{"d_model": 384, "activation": "gelu", "attn_scale": 0.125, "parallel_block": true, "init_std_qkv": 0.0209, "optimizer": "adamw", "lr": 0.000776, "weight_decay": 0.19, "warmup_steps": 532, "decay_fraction": 1.0, "decay_shape": "linear", "batch_tokens": 32768, "doc_mask": false, "train_tokens": 282200000}
Each number is 50 + 12 x the weight over its row's rms, rounded and kept within 0 to 99. Layers, rows and columns count from 0. The size before them is the row's rms in percent of the matrix's.

# layer 6 MLP up, 1152x384, rms 0.0409, rows 876-984, columns 256-319
093:63 46 71 58 66 26 23 66 50 67 58 46 53 52 43 66 55 48 43 66 69 44 44 36 48 59 55 41 49 50 52 32 48 36 55 33 41 47 47 51 46 53 55 43 49 33 45 38 45 59 48 46 49 48 48 45 50 58 47 39 46 45 55 50
097:58 38 40 61 47 41 52 57 33 31 69 47 51 34 58 58 53 40 42 51 41 60 62 68 40 64 38 49 43 48 46 37 58 37 32 56 47 55 49 66 49 52 48 58 58 47 67 56 32 28 61 40 51 28 68 43 77 46 48 35 71 38 61 44
112:62 63 45 57 41 45 45 63 37 45 54 49 48 61 53 44 55 53 41 54 45 56 42 72 67 52 30 45 48 53 33 44 63 32 47 56 35 51 32 53 29 48 39 73 45 64 37 56 57 35 53 54 53 72 73 46 38 32 46 61 56 68 64 32
105:43 49 25 56 58 52 46 49 57 32 47 43 38 54 74 35 61 42 29 45 56 60 40 34 47 59 33 41 41 36 35 36 56 42 51 41 73 58 45 40 58 57 56 67 58 61 58 71 46 54 66 49 69 48 50 52 53 58 65 62 55 42 45 33
107:41 36 43 49 39 72 66 75 54 24 58 48 51 46 47 52 52 49 55 52 51 40 46 57 69 55 54 45 40 57 10 51 41 47 32 55 61 53 61 46 46 42 70 70 57 43 24 52 45 53 59 51 77 55 72 62 48 74 41 42 50 55 75 68
094:59 32 53 54 55 40 42 51 72 62 58 31 34 49 49 80 50 70 47 30 56 35 62 74 34 64 28 61 41 76 42 41 27 48 22 59 49 64 43 51 63 46 47 52 76 62 40 54 57 55 59 44 64 51 37 67 45 61 49 35 25 41 81 57
100:45 60 39 37 46 59 55 65 55 47 36 68 51 49 35 52 55 66 42 39 62 35 46 56 42 61 46 49 33 51 42 42 55 79 64 68 46 49 48 46 41 52 44 63 48 47 61 44 60 41 64 34 49 63 41 57 64 43 54 38 49 50 63 66
100:69 50 48 65 64 50 52 59 51 48 42 52 65 68 67 57 48 62 38 59 55 47 37 47 62 42 59 54 51 69 46 54 39 58 57 56 50 47 53 41 67 48 47 54 57 50 31 52 42 40 75 54 47 59 59 45 38 41 46 65 51 58 42 65
096:38 46 50 49 50 49 36 47 42 44 83 67 52 60 44 48 47 44 89 40 58 45 38 52 42 48 64 45 47 56 77 31 69 26 65 55 45 47 35 57 53 59 47 65 70 51 56 29 54 43 44 49 53 59 35 51 64 38 35 55 40 55 49 51
107:44 33 50 56 30 52 35 51 63 05 60 53 37 39 51 66 53 55 53 52 39 65 59 39 55 57 69 47 39 49 54 40 51 54 29 52 47 51 25 48 61 45 73 61 43 41 29 52 53 29 43 55 48 55 49 61 42 65 38 41 29 40 62 59
093:37 28 46 49 52 61 39 52 44 60 56 48 57 60 38 45 59 51 57 46 59 51 36 30 37 46 66 59 58 41 42 42 50 52 51 33 46 63 60 65 51 51 42 37 78 24 57 69 55 61 43 33 50 51 53 48 58 49 36 56 41 47 62 63
103:45 52 49 49 53 66 41 42 34 45 29 47 44 55 49 64 48 35 33 43 52 45 62 59 41 43 30 44 52 42 30 40 64 22 63 58 60 58 57 62 44 48 71 53 60 62 50 54 60 44 57 47 51 68 71 56 71 31 43 36 56 59 68 60
092:45 32 71 31 55 37 40 52 54 51 41 73 51 70 33 54 42 81 38 59 59 64 50 39 51 46 51 42 33 50 43 50 25 50 54 68 51 62 31 49 52 63 41 44 56 51 41 56 52 48 50 52 64 63 38 64 56 53 29 44 32 62 47 58
097:66 36 45 55 74 66 27 47 65 35 51 42 48 58 37 61 53 40 63 44 38 53 48 53 54 76 50 53 43 37 65 66 33 40 56 43 57 25 48 39 35 19 62 31 74 65 26 49 49 55 43 42 36 68 73 63 55 59 28 44 57 54 47 57
100:63 41 40 45 81 65 57 54 52 54 74 64 41 62 41 59 71 47 56 60 61 61 52 45 47 45 62 37 62 64 43 58 53 45 58 39 42 48 48 41 54 47 53 63 54 41 51 47 50 40 49 38 55 53 39 59 68 37 58 60 32 53 32 34
100:46 48 41 55 65 56 47 84 76 69 58 59 43 61 53 61 55 42 55 49 62 60 42 41 38 72 71 56 60 53 59 40 54 54 39 60 38 52 41 66 40 43 67 58 61 51 26 52 55 54 46 47 50 68 54 52 44 58 57 52 52 71 59 65
104:53 35 56 64 60 45 27 42 41 36 36 58 53 60 59 58 43 49 48 52 50 40 52 31 47 43 26 31 63 25 75 41 38 68 45 73 50 55 50 27 41 59 40 55 47 58 40 68 51 25 54 54 38 50 68 67 51 68 23 42 51 63 22 34
102:59 56 53 55 55 50 54 66 57 57 45 44 49 38 43 37 47 53 37 23 39 38 56 67 70 53 29 47 41 56 57 63 60 46 63 23 41 38 45 82 32 54 55 45 53 51 41 58 65 20 53 55 52 43 56 34 51 45 29 69 48 41 69 54
108:36 55 27 64 47 43 57 66 68 59 68 50 43 71 50 66 51 41 35 56 51 68 11 46 38 45 69 44 52 59 47 38 58 36 48 62 51 52 44 43 68 38 52 59 58 46 49 63 57 41 30 55 56 60 63 59 54 53 71 74 30 55 49 72
108:63 58 34 38 54 40 54 66 37 48 76 66 48 47 44 64 66 37 42 61 60 34 60 53 77 40 45 39 28 42 56 53 50 58 50 49 59 39 27 45 59 69 62 60 44 69 64 47 66 15 61 40 63 42 80 41 49 63 30 40 50 57 60 50
102:57 33 55 59 73 40 33 88 45 18 40 53 38 47 56 64 59 64 32 24 58 47 59 70 56 86 36 42 44 42 51 62 72 35 44 34 49 56 43 52 27 40 60 59 47 57 37 36 38 42 69 30 43 19 54 52 62 56 48 51 60 44 60 33
099:45 46 55 63 58 18 17 50 32 39 53 62 43 42 47 26 44 45 43 47 49 32 44 47 50 66 51 52 43 50 55 41 54 63 49 47 61 44 41 63 44 46 41 67 50 46 54 52 46 70 34 54 66 61 64 22 73 75 49 39 39 42 42 26
088:67 64 53 64 52 68 56 61 51 49 53 58 43 35 53 46 31 65 67 50 46 47 35 61 59 60 55 35 46 49 44 61 61 57 32 45 49 48 44 41 55 81 61 59 40 48 46 62 70 32 49 71 39 39 68 38 59 52 46 59 25 63 69 46
099:57 63 31 46 63 55 39 55 55 56 42 37 39 44 47 49 51 69 41 41 49 50 40 57 63 51 41 41 30 43 70 56 36 40 42 50 48 28 51 58 38 53 48 51 54 29 39 58 42 29 45 34 51 35 56 47 54 50 43 61 56 39 69 38
094:48 52 45 52 74 63 70 41 68 50 47 45 44 78 31 45 48 55 52 53 53 52 54 50 66 43 53 46 59 59 45 39 43 62 46 49 53 47 43 47 51 57 62 63 55 64 56 53 50 45 29 39 32 57 45 67 29 50 44 53 42 53 47 44
104:57 49 60 50 56 57 57 70 45 40 63 57 58 42 40 39 56 59 47 63 44 37 45 44 65 64 41 43 38 38 68 40 47 53 24 55 44 73 49 64 28 39 48 40 45 56 50 61 55 43 55 54 47 49 54 69 66 62 34 50 57 50 35 59
096:64 44 47 56 73 57 42 47 61 55 55 53 72 91 61 61 63 46 74 55 67 49 26 51 50 59 56 60 48 41 46 51 72 38 54 58 43 47 36 77 58 60 56 64 48 25 31 49 75 51 54 55 46 47 62 46 63 53 50 61 44 52 51 55
095:44 56 60 56 64 54 55 49 75 43 48 42 55 70 42 29 58 54 46 28 40 18 43 41 51 74 49 22 58 31 66 36 75 73 50 62 62 68 72 49 57 60 46 36 68 42 56 78 47 54 38 54 54 44 51 37 54 80 46 70 29 60 54 57
101:37 26 46 45 48 55 43 59 26 53 67 57 38 43 56 54 55 44 19 44 54 39 40 37 29 53 49 49 28 37 54 52 66 60 46 57 39 58 51 63 58 48 70 59 56 59 56 60 69 51 46 44 74 60 50 28 68 58 35 53 51 52 45 58
106:44 68 49 42 63 59 39 80 77 46 46 79 32 56 36 64 81 54 27 69 57 37 38 61 49 50 62 37 26 34 56 65 50 57 53 47 34 48 35 47 30 41 58 53 40 58 50 22 61 35 43 44 45 58 61 66 58 58 35 32 42 50 43 57
100:63 52 36 50 72 28 38 63 54 18 52 50 62 42 35 56 71 52 51 37 62 40 46 50 38 57 60 43 46 22 25 37 45 63 50 68 59 65 39 71 50 55 51 51 50 48 44 58 52 32 31 58 64 69 55 40 72 70 55 50 42 57 80 62
103:42 55 34 51 65 58 58 59 63 57 45 54 50 59 53 66 43 40 48 64 70 50 44 43 61 67 58 38 47 58 59 29 45 74 50 33 50 36 60 44 33 42 47 63 60 47 67 51 71 47 68 51 60 56 56 41 68 55 36 45 18 58 39 52
104:46 27 36 56 56 66 63 55 58 54 78 43 43 73 49 33 94 59 55 54 40 47 55 49 68 56 59 43 51 42 52 63 48 69 38 58 62 46 56 47 56 33 45 49 38 46 70 38 66 43 53 29 55 54 44 63 59 59 39 56 34 37 74 48
099:45 42 56 51 58 56 59 71 39 76 38 39 33 51 49 52 54 47 38 62 42 41 65 66 88 47 54 45 40 54 44 54 41 26 54 43 44 59 39 52 42 44 65 29 60 64 33 56 54 45 59 39 59 53 54 39 55 48 52 49 59 53 45 71
099:51 57 32 37 60 38 23 57 55 28 49 52 63 61 43 69 49 52 55 60 60 40 45 54 69 51 38 45 45 40 59 39 47 58 48 44 55 48 42 53 17 33 60 51 55 74 44 62 47 27 21 58 54 73 54 57 41 42 42 52 54 66 67 60
107:66 28 22 55 76 41 54 55 46 34 32 62 67 79 47 62 54 44 34 52 66 37 35 51 57 39 61 45 35 56 44 53 68 73 46 48 54 42 49 39 58 58 62 57 48 58 63 67 71 27 49 41 44 48 47 29 41 37 31 45 38 64 43 45
096:42 46 55 54 80 54 37 49 26 41 36 56 30 37 56 61 69 49 41 70 39 54 40 82 63 48 71 49 42 56 49 60 67 67 72 38 62 44 69 57 50 54 53 55 25 81 44 37 80 29 59 28 49 50 57 59 59 48 48 76 43 23 54 57
103:74 42 26 37 63 30 39 57 65 53 52 65 48 43 59 70 57 47 42 41 30 36 52 47 56 66 34 45 35 56 32 45 47 41 32 44 53 38 43 65 41 53 47 69 48 70 52 34 42 16 64 59 08 47 77 41 75 64 53 58 61 78 31 53
102:41 48 54 42 62 45 55 45 32 49 94 50 55 30 39 54 63 46 51 64 27 20 31 45 63 47 45 32 43 16 63 46 51 44 36 65 27 35 42 58 43 44 50 53 62 64 69 64 48 48 49 47 43 50 58 66 56 34 42 54 22 47 34 69
098:62 31 48 32 55 36 50 41 59 60 61 44 35 69 30 55 67 59 57 63 38 66 40 32 36 64 66 48 39 70 44 44 61 52 41 43 44 61 48 52 46 54 32 63 35 52 39 52 60 24 62 65 47 53 53 35 39 70 50 72 51 41 69 35
108:45 67 56 65 65 44 51 47 58 53 56 48 57 39 41 73 54 58 61 58 59 54 43 52 59 59 42 35 69 59 45 60 61 49 81 51 45 63 58 46 50 56 46 34 71 53 69 66 52 37 72 40 66 35 54 24 38 36 56 57 68 56 58 51
110:61 51 38 45 62 47 44 58 41 31 55 52 27 54 37 70 42 57 47 52 49 50 45 48 42 62 28 58 57 79 68 21 38 51 51 46 54 58 27 64 62 51 57 67 46 60 57 39 49 25 62 22 65 24 50 62 72 63 45 39 46 64 59 37
100:40 64 55 46 49 39 59 43 54 47 51 42 51 52 59 44 56 67 58 56 26 50 55 56 51 35 50 40 55 22 72 25 52 73 51 54 42 59 45 51 61 50 68 35 50 72 46 72 59 48 32 65 66 55 61 33 49 37 61 60 51 65 62 44
100:51 60 51 37 53 56 32 51 48 28 50 47 35 72 65 48 47 42 52 56 35 51 72 45 54 46 30 53 55 59 55 54 55 51 74 31 55 50 50 45 59 54 54 55 65 71 43 63 68 45 67 34 56 36 55 63 64 49 62 47 53 41 39 38
095:41 64 55 38 55 48 54 51 63 70 53 25 69 36 41 30 46 41 47 35 38 42 61 55 55 42 72 38 32 69 70 51 46 74 27 60 58 34 57 63 38 36 36 46 66 48 21 68 51 61 51 36 23 58 67 46 61 56 66 61 59 32 68 47
096:18 65 55 44 44 51 56 52 54 40 59 66 50 67 40 70 49 60 51 73 57 54 29 58 36 60 45 38 45 31 52 45 56 51 47 59 46 33 67 65 41 33 68 45 43 57 41 37 36 54 37 57 44 65 49 39 44 68 34 63 36 44 33 53
101:33 38 45 42 49 43 38 60 48 45 53 24 61 49 70 51 46 50 23 33 43 47 66 55 61 59 71 43 36 64 59 43 52 55 50 43 67 51 51 49 64 49 48 37 40 64 49 57 52 47 59 48 68 40 37 27 47 59 43 61 57 47 44 64
105:27 58 56 50 67 48 41 60 49 61 58 54 39 45 43 77 47 63 69 53 50 56 25 31 30 37 58 57 66 50 42 33 61 42 52 40 57 75 63 74 50 43 65 51 63 48 38 81 76 47 56 48 46 53 12 42 64 44 42 42 47 36 65 45
113:56 69 46 48 52 42 58 50 48 39 68 59 46 59 41 49 50 39 56 45 55 39 54 63 62 58 48 39 42 54 57 44 41 44 48 53 33 64 30 36 23 55 62 42 66 58 45 57 70 52 40 57 50 31 44 27 65 43 45 70 33 37 64 46
100:42 33 57 48 56 33 40 29 53 41 55 27 46 67 64 56 40 67 32 50 46 29 59 45 61 40 40 29 25 42 72 43 44 67 58 39 53 60 37 42 47 49 61 55 71 53 33 39 67 43 54 29 61 52 42 20 59 48 35 35 50 37 54 35
098:36 53 50 33 49 56 44 42 49 61 47 47 14 43 45 44 62 57 42 42 42 48 52 51 58 31 46 26 49 30 49 48 57 63 49 24 62 37 32 63 67 47 38 48 43 55 40 60 58 56 48 39 65 55 65 69 58 73 52 72 59 40 41 26
105:53 46 55 43 64 46 30 44 64 61 77 40 47 60 53 65 49 55 43 26 56 61 51 56 47 40 70 47 64 64 49 27 44 52 58 63 65 71 26 35 51 89 51 38 55 37 45 59 68 54 63 60 39 70 60 42 46 37 51 63 52 51 53 31
102:41 65 30 23 62 60 61 42 42 36 71 46 61 47 37 59 41 53 46 71 23 31 45 55 70 52 45 38 29 59 50 74 65 37 53 48 44 33 43 58 60 45 73 66 37 68 73 59 63 68 58 48 68 31 52 33 54 39 48 74 59 49 73 61
099:25 52 31 39 60 30 59 54 32 49 52 52 37 52 43 47 44 50 49 39 45 54 63 47 39 71 44 55 45 45 66 64 53 51 41 33 48 53 52 57 59 36 49 60 64 62 52 53 67 61 53 47 63 57 81 59 54 50 58 51 51 40 64 46
099:49 36 66 61 64 49 38 72 47 49 70 64 49 41 42 42 53 55 48 60 48 47 65 58 61 47 29 46 51 69 59 63 53 52 59 40 41 33 37 52 20 20 23 52 72 43 32 26 38 37 51 46 39 60 57 40 52 45 52 66 41 64 52 48
094:60 49 37 47 62 46 48 46 43 34 42 56 59 32 48 70 58 64 37 87 35 56 43 83 50 54 52 50 47 50 51 31 60 44 36 52 56 60 15 46 32 61 51 74 44 66 58 18 42 46 61 24 51 45 53 54 55 50 60 58 42 63 43 45
102:81 36 49 40 64 48 44 54 27 54 57 47 47 50 62 58 52 50 60 51 49 39 71 41 54 59 45 52 50 54 70 60 63 44 50 57 57 36 45 50 46 50 45 59 72 57 41 71 58 18 54 65 68 63 81 57 67 32 47 54 44 62 49 51
100:60 40 40 57 55 54 42 46 40 51 55 28 56 43 64 56 54 57 48 62 57 49 70 50 48 60 41 35 35 50 33 49 64 52 35 56 56 50 48 41 43 57 44 49 64 48 39 64 87 54 37 51 50 61 75 70 40 55 59 57 42 38 66 60
103:50 48 44 43 54 60 54 56 44 39 50 54 62 63 31 43 80 59 45 56 34 54 58 54 68 67 64 41 43 39 38 52 35 47 36 52 63 65 59 57 57 43 62 57 46 57 40 54 70 40 51 46 31 46 46 45 46 40 31 57 26 73 68 81
100:57 31 19 31 51 13 58 68 39 81 44 57 44 49 52 42 41 46 55 41 49 43 54 44 37 58 50 49 48 66 45 66 40 52 61 59 41 46 51 62 29 28 48 50 67 30 47 26 49 42 41 48 45 45 53 52 62 57 51 63 54 51 32 54
095:73 54 45 36 55 30 33 50 58 55 66 50 27 60 37 56 56 34 55 42 84 44 14 43 36 37 52 53 43 58 44 63 61 59 49 57 45 43 60 64 52 69 45 66 66 48 44 60 49 52 55 55 67 42 47 60 40 82 60 66 60 54 64 43
102:62 30 49 36 47 59 66 56 67 78 47 46 31 58 54 44 54 42 57 33 60 36 60 68 57 59 58 41 69 40 38 57 45 62 27 77 51 48 56 58 63 58 55 45 53 70 53 36 70 49 54 63 58 52 38 39 71 43 44 60 57 61 51 64
100:49 70 55 36 60 54 43 59 47 64 63 56 46 45 48 53 41 51 48 43 56 39 27 40 59 53 56 38 51 38 50 56 48 62 63 72 42 48 74 54 50 53 49 84 67 48 50 53 44 50 55 56 33 52 73 40 65 46 53 61 59 59 24 44
103:49 63 35 44 50 41 51 51 58 56 84 79 44 56 39 62 63 50 59 37 52 22 49 60 63 40 88 41 19 59 75 25 69 63 61 60 40 61 66 43 44 52 68 62 56 41 44 48 69 47 36 46 44 46 48 35 47 52 50 57 38 79 54 58
101:63 32 30 47 40 48 27 54 53 59 47 52 50 40 51 52 48 59 49 40 63 42 54 62 56 60 47 45 12 53 51 27 64 49 56 54 49 33 66 43 33 40 68 74 44 34 59 38 54 31 45 40 65 55 40 50 22 36 63 62 42 57 71 47
094:45 73 55 52 62 32 38 40 63 46 45 61 42 37 57 46 37 42 66 48 56 34 38 57 57 42 52 62 68 57 71 49 59 53 52 43 53 46 60 54 47 69 41 35 70 53 72 56 59 57 54 70 43 34 39 50 50 39 60 52 47 57 61 48
094:29 54 45 28 49 43 46 46 46 36 68 59 55 70 51 60 46 52 59 57 13 51 39 57 64 46 39 46 32 43 82 53 39 60 32 61 48 71 35 56 36 34 44 52 78 76 41 62 51 56 42 52 58 52 25 46 69 65 38 42 39 35 47 58
102:54 48 33 50 41 47 42 60 60 44 53 48 36 69 56 54 64 47 46 63 45 51 22 57 50 60 28 52 49 50 51 57 61 63 28 61 69 66 63 38 53 47 43 57 48 47 38 45 52 59 46 25 61 46 33 65 56 55 69 59 21 44 57 34
101:47 50 54 25 66 49 41 61 60 56 47 39 44 72 25 36 72 73 51 45 62 33 31 57 53 51 43 54 44 50 69 46 53 33 27 40 41 32 13 42 71 27 43 45 62 44 55 57 64 51 47 34 32 38 47 53 53 72 52 42 42 54 57 68
097:38 49 54 57 63 44 45 58 40 54 57 75 47 62 48 58 54 48 38 43 60 63 56 40 48 58 47 52 72 81 48 64 54 35 57 68 40 54 56 51 20 60 33 58 55 48 59 32 46 38 88 54 64 61 51 64 67 51 43 30 40 42 47 54
099:34 58 37 37 43 73 58 48 45 39 37 38 38 34 56 57 48 64 46 48 56 50 33 45 77 64 53 43 33 26 48 36 51 67 45 63 58 28 70 43 64 78 65 52 47 64 57 53 46 45 19 61 78 40 60 53 46 42 67 48 48 34 66 53
110:65 42 12 52 58 68 59 59 58 40 28 42 27 60 65 65 60 52 46 56 53 57 38 52 63 58 51 44 50 47 48 40 48 57 48 55 49 46 44 55 52 60 64 70 45 55 71 58 65 60 42 62 38 42 55 38 41 46 36 67 27 53 44 40
089:81 30 65 62 52 24 38 54 45 35 29 38 55 65 40 33 53 55 47 62 53 42 38 43 60 57 52 41 38 29 56 29 52 38 48 68 43 64 42 55 32 49 45 71 51 37 46 38 66 57 50 54 38 52 50 60 45 51 28 49 53 32 55 41
093:64 31 44 57 38 25 43 45 63 51 34 47 41 41 45 62 67 68 45 45 68 36 57 48 33 60 38 59 33 42 57 41 58 50 36 44 57 64 50 49 50 51 61 72 54 29 49 62 56 59 49 43 58 48 57 32 58 61 66 52 34 23 75 44
102:43 33 48 47 41 48 35 37 40 53 51 56 40 55 27 44 54 54 64 38 53 34 43 42 47 43 48 38 29 67 63 56 57 37 40 61 66 43 42 34 72 42 25 37 63 46 56 56 45 36 61 42 31 26 54 30 49 57 61 53 42 64 58 59
103:48 63 46 48 43 60 41 64 52 49 46 53 36 45 32 62 50 37 58 64 52 36 53 53 51 48 62 55 38 38 77 46 57 55 59 75 49 52 58 50 45 66 41 40 39 60 52 56 52 32 35 52 70 43 54 34 29 43 41 64 49 39 43 53
097:52 54 48 40 61 55 50 69 59 47 42 68 44 53 40 60 60 51 54 53 43 45 53 51 60 72 56 47 38 48 55 54 35 48 52 31 51 54 55 47 33 42 59 41 46 74 51 37 45 44 46 30 52 39 62 65 50 60 34 54 46 62 42 44
103:59 57 59 47 33 50 58 63 33 29 51 55 63 81 47 53 61 46 55 56 46 60 45 70 42 36 69 45 55 61 65 51 36 50 41 43 45 57 37 55 39 55 38 52 52 52 59 63 57 60 45 30 41 51 29 61 46 44 43 58 34 36 71 59
100:45 48 71 39 62 51 30 59 67 57 45 52 50 63 40 41 54 35 25 56 46 38 47 51 54 35 40 56 37 24 70 70 61 73 51 38 71 53 51 48 50 43 60 50 62 55 72 45 41 62 60 46 36 66 70 43 79 51 36 47 32 66 56 53
102:52 61 64 68 73 60 26 56 79 38 69 50 49 60 61 40 62 63 44 57 79 49 30 66 57 46 49 43 38 57 42 48 57 57 44 55 51 70 36 54 48 54 34 37 57 47 54 59 74 48 68 21 37 65 60 63 33 60 45 50 44 42 52 53
099:53 59 48 36 66 35 49 62 35 66 41 66 44 39 50 52 55 58 39 53 36 51 53 47 64 57 60 51 57 41 74 60 61 56 53 47 28 48 42 62 60 47 67 52 38 52 55 46 49 41 71 47 56 48 39 51 54 43 36 62 39 51 66 69
093:44 26 59 37 52 34 32 54 44 59 50 68 64 46 40 50 43 47 44 51 29 48 43 79 52 61 61 64 61 48 42 30 57 45 58 58 55 49 29 41 31 64 59 51 38 57 62 35 53 44 53 68 65 58 70 50 57 40 55 54 54 78 54 37
110:55 43 33 33 62 36 35 45 41 57 64 62 41 49 45 56 55 90 51 70 28 44 53 50 56 62 65 34 45 39 53 30 47 62 45 69 41 47 44 38 59 43 54 53 63 50 62 53 61 45 44 48 43 60 60 49 53 59 50 40 14 36 55 51
104:46 46 38 48 68 51 64 69 41 43 51 43 57 55 47 68 53 55 41 29 50 68 49 47 59 61 47 47 40 39 42 72 52 37 37 49 55 62 48 49 47 37 55 48 59 54 56 68 55 33 51 50 65 46 74 65 50 50 56 58 62 52 51 57
101:61 60 39 42 47 59 58 51 65 29 53 60 61 64 46 50 57 66 60 32 62 43 53 63 39 60 38 34 50 44 34 62 49 56 45 28 54 67 40 39 41 36 25 64 39 46 15 63 53 41 51 53 46 46 42 53 49 43 52 73 41 46 58 40
100:49 47 42 32 54 45 42 53 49 41 53 57 55 63 74 66 48 45 48 62 43 60 53 48 47 57 37 53 48 46 51 48 61 24 61 46 55 67 48 50 58 55 45 48 47 52 58 61 51 31 33 64 79 50 59 45 62 43 28 77 48 48 56 44
098:51 63 64 57 55 56 19 51 53 51 69 58 41 42 38 31 59 62 62 40 50 32 25 36 74 39 47 39 35 36 68 31 39 47 54 71 46 52 48 51 39 54 61 50 52 29 37 45 37 39 60 49 59 28 57 35 57 64 38 43 52 54 44 44
098:26 61 61 38 52 59 43 52 48 59 64 44 50 72 36 52 50 40 46 51 60 62 60 46 60 32 62 52 31 48 45 45 56 60 60 40 36 50 46 74 37 47 43 70 83 63 45 47 68 67 43 41 54 41 68 52 75 61 45 47 31 45 35 44
101:35 23 41 43 46 65 57 40 33 78 56 41 19 35 38 44 58 58 41 24 74 36 44 55 57 60 56 53 31 51 55 49 61 37 24 47 37 56 67 43 63 50 50 51 57 55 54 51 43 51 49 27 54 55 36 61 30 53 28 57 64 53 58 57
105:52 49 47 68 54 45 48 58 47 48 46 67 47 73 56 49 54 43 26 54 48 41 54 48 55 44 49 42 63 46 31 54 50 17 41 39 46 44 29 34 49 50 54 43 58 49 63 53 55 39 80 64 34 37 42 34 54 40 48 77 43 39 47 47
098:43 50 54 73 52 47 48 41 36 66 39 61 47 60 66 51 58 25 67 40 47 32 55 45 53 53 54 46 36 27 57 60 43 66 53 44 52 25 63 62 60 57 49 64 44 53 43 39 66 37 66 47 40 19 56 43 42 66 28 50 53 57 28 38
094:50 58 54 35 56 35 37 69 45 37 88 58 34 46 52 34 46 36 50 56 36 44 26 61 78 46 45 66 33 37 38 40 66 61 77 48 30 27 56 46 51 49 66 51 58 40 59 69 27 35 67 39 66 32 58 18 63 52 62 69 73 60 57 39
098:39 31 53 49 54 44 57 39 44 43 32 59 45 44 49 59 44 58 72 48 26 31 50 27 34 59 56 51 50 54 56 52 57 65 58 63 47 47 59 55 49 60 60 51 65 56 57 40 61 41 53 50 47 11 55 42 48 59 43 42 33 51 32 43
098:62 46 47 58 62 41 56 50 35 48 59 54 41 35 45 37 52 43 52 57 31 46 43 49 44 63 50 45 48 40 45 53 64 39 67 26 80 60 45 48 84 54 63 62 44 40 52 43 75 38 48 26 57 15 30 49 59 33 62 49 71 33 62 56
103:66 53 51 49 57 58 40 50 45 36 46 44 32 45 53 65 44 55 57 54 43 47 43 50 63 47 33 43 47 44 51 55 74 22 57 57 49 32 50 36 54 53 62 44 55 59 35 51 42 48 74 48 62 40 71 61 54 43 56 70 59 26 65 39
100:47 28 75 53 65 54 57 51 66 75 32 38 51 50 52 41 47 40 61 54 22 52 26 48 32 49 60 56 40 54 31 58 58 64 46 58 78 63 46 69 72 56 45 42 41 27 44 56 43 41 56 49 47 41 48 40 44 71 55 54 40 58 39 40
091:57 36 66 55 73 46 55 49 49 65 32 51 67 66 39 45 65 66 39 49 56 53 34 67 53 70 43 39 47 41 45 64 43 60 44 61 55 64 51 42 48 52 65 51 35 53 45 38 62 24 56 24 48 43 59 60 55 54 56 34 46 49 46 36
095:43 25 62 56 49 49 60 77 62 53 38 46 48 60 45 63 37 53 53 40 53 62 39 55 53 65 74 64 42 57 41 53 58 57 44 65 76 72 65 51 48 33 37 47 74 61 34 44 37 49 59 61 49 44 33 56 45 71 52 51 22 62 51 52
099:60 53 65 54 66 52 55 59 39 45 58 49 60 55 50 56 71 54 67 79 53 42 60 41 39 64 64 36 65 33 47 57 43 56 50 65 61 48 54 57 53 46 60 54 37 48 40 37 61 35 40 50 33 75 66 55 39 66 41 78 43 71 50 49
107:51 48 64 74 71 51 43 57 54 50 71 47 67 65 30 45 57 49 38 53 35 44 36 69 47 55 66 54 26 51 49 46 66 57 71 50 41 32 47 55 57 46 45 31 73 28 49 27 70 39 60 50 31 59 58 49 40 58 30 43 23 38 46 31
098:37 58 49 43 46 51 15 56 45 44 54 52 59 43 63 34 56 61 33 50 55 30 51 54 59 61 47 32 44 55 39 45 37 27 56 39 70 76 65 44 59 49 68 49 56 64 66 50 61 41 41 40 44 41 62 62 43 50 45 53 42 43 68 46
104:30 70 55 44 60 45 66 61 51 53 43 45 38 49 32 37 66 56 42 46 45 32 36 66 62 65 69 47 45 41 47 53 48 37 59 44 40 51 51 55 56 67 49 54 37 59 46 62 52 40 60 45 49 88 64 66 56 67 36 59 53 34 44 66
109:55 39 42 58 40 61 56 61 59 51 67 51 43 39 50 56 61 45 48 45 42 42 61 46 57 55 47 54 42 55 55 54 55 48 39 77 42 59 60 39 59 59 57 58 59 59 38 41 49 53 67 62 48 26 41 43 54 53 43 63 40 60 38 74
095:67 38 55 59 62 47 44 48 52 34 44 64 58 55 46 45 78 51 35 20 60 53 49 39 40 60 37 35 36 49 41 46 56 53 53 48 50 62 39 48 41 39 51 79 35 51 38 48 79 73 64 27 49 71 60 37 55 42 42 55 60 71 66 62
102:46 49 32 66 54 34 37 64 47 53 64 74 51 53 38 50 48 72 47 45 59 41 44 56 26 38 40 33 39 60 48 72 56 53 26 58 71 45 49 47 48 39 48 58 50 46 27 53 54 52 36 40 79 53 76 30 68 53 65 40 38 53 52 45
092:41 36 43 38 69 29 67 46 32 40 49 53 44 40 58 47 51 47 46 46 72 58 29 43 32 55 28 46 53 17 41 39 63 39 56 56 52 46 50 66 53 41 69 57 43 67 62 68 46 57 32 65 63 56 26 44 62 62 57 39 36 48 56 70
095:59 42 51 33 47 43 48 41 43 34 55 46 02 63 52 24 77 63 53 33 47 46 54 51 69 46 62 51 57 65 42 73 57 38 47 48 52 42 50 42 49 49 50 47 63 53 54 71 43 64 47 54 51 48 39 72 43 60 54 75 35 51 48 58
098:43 41 56 46 55 48 39 53 54 67 39 36 38 42 32 45 51 50 59 45 41 47 67 34 72 30 51 51 40 44 57 42 49 41 34 45 27 44 45 50 59 58 50 39 49 50 55 45 47 56 46 30 55 34 42 35 39 77 36 51 40 52 34 63
095:45 38 50 31 55 43 51 87 71 58 36 50 58 55 45 66 65 41 51 28 52 40 27 54 33 71 69 31 67 42 26 64 51 61 61 46 57 54 50 48 68 41 38 48 45 46 40 52 64 49 62 57 33 51 54 53 45 64 43 48 51 61 40 61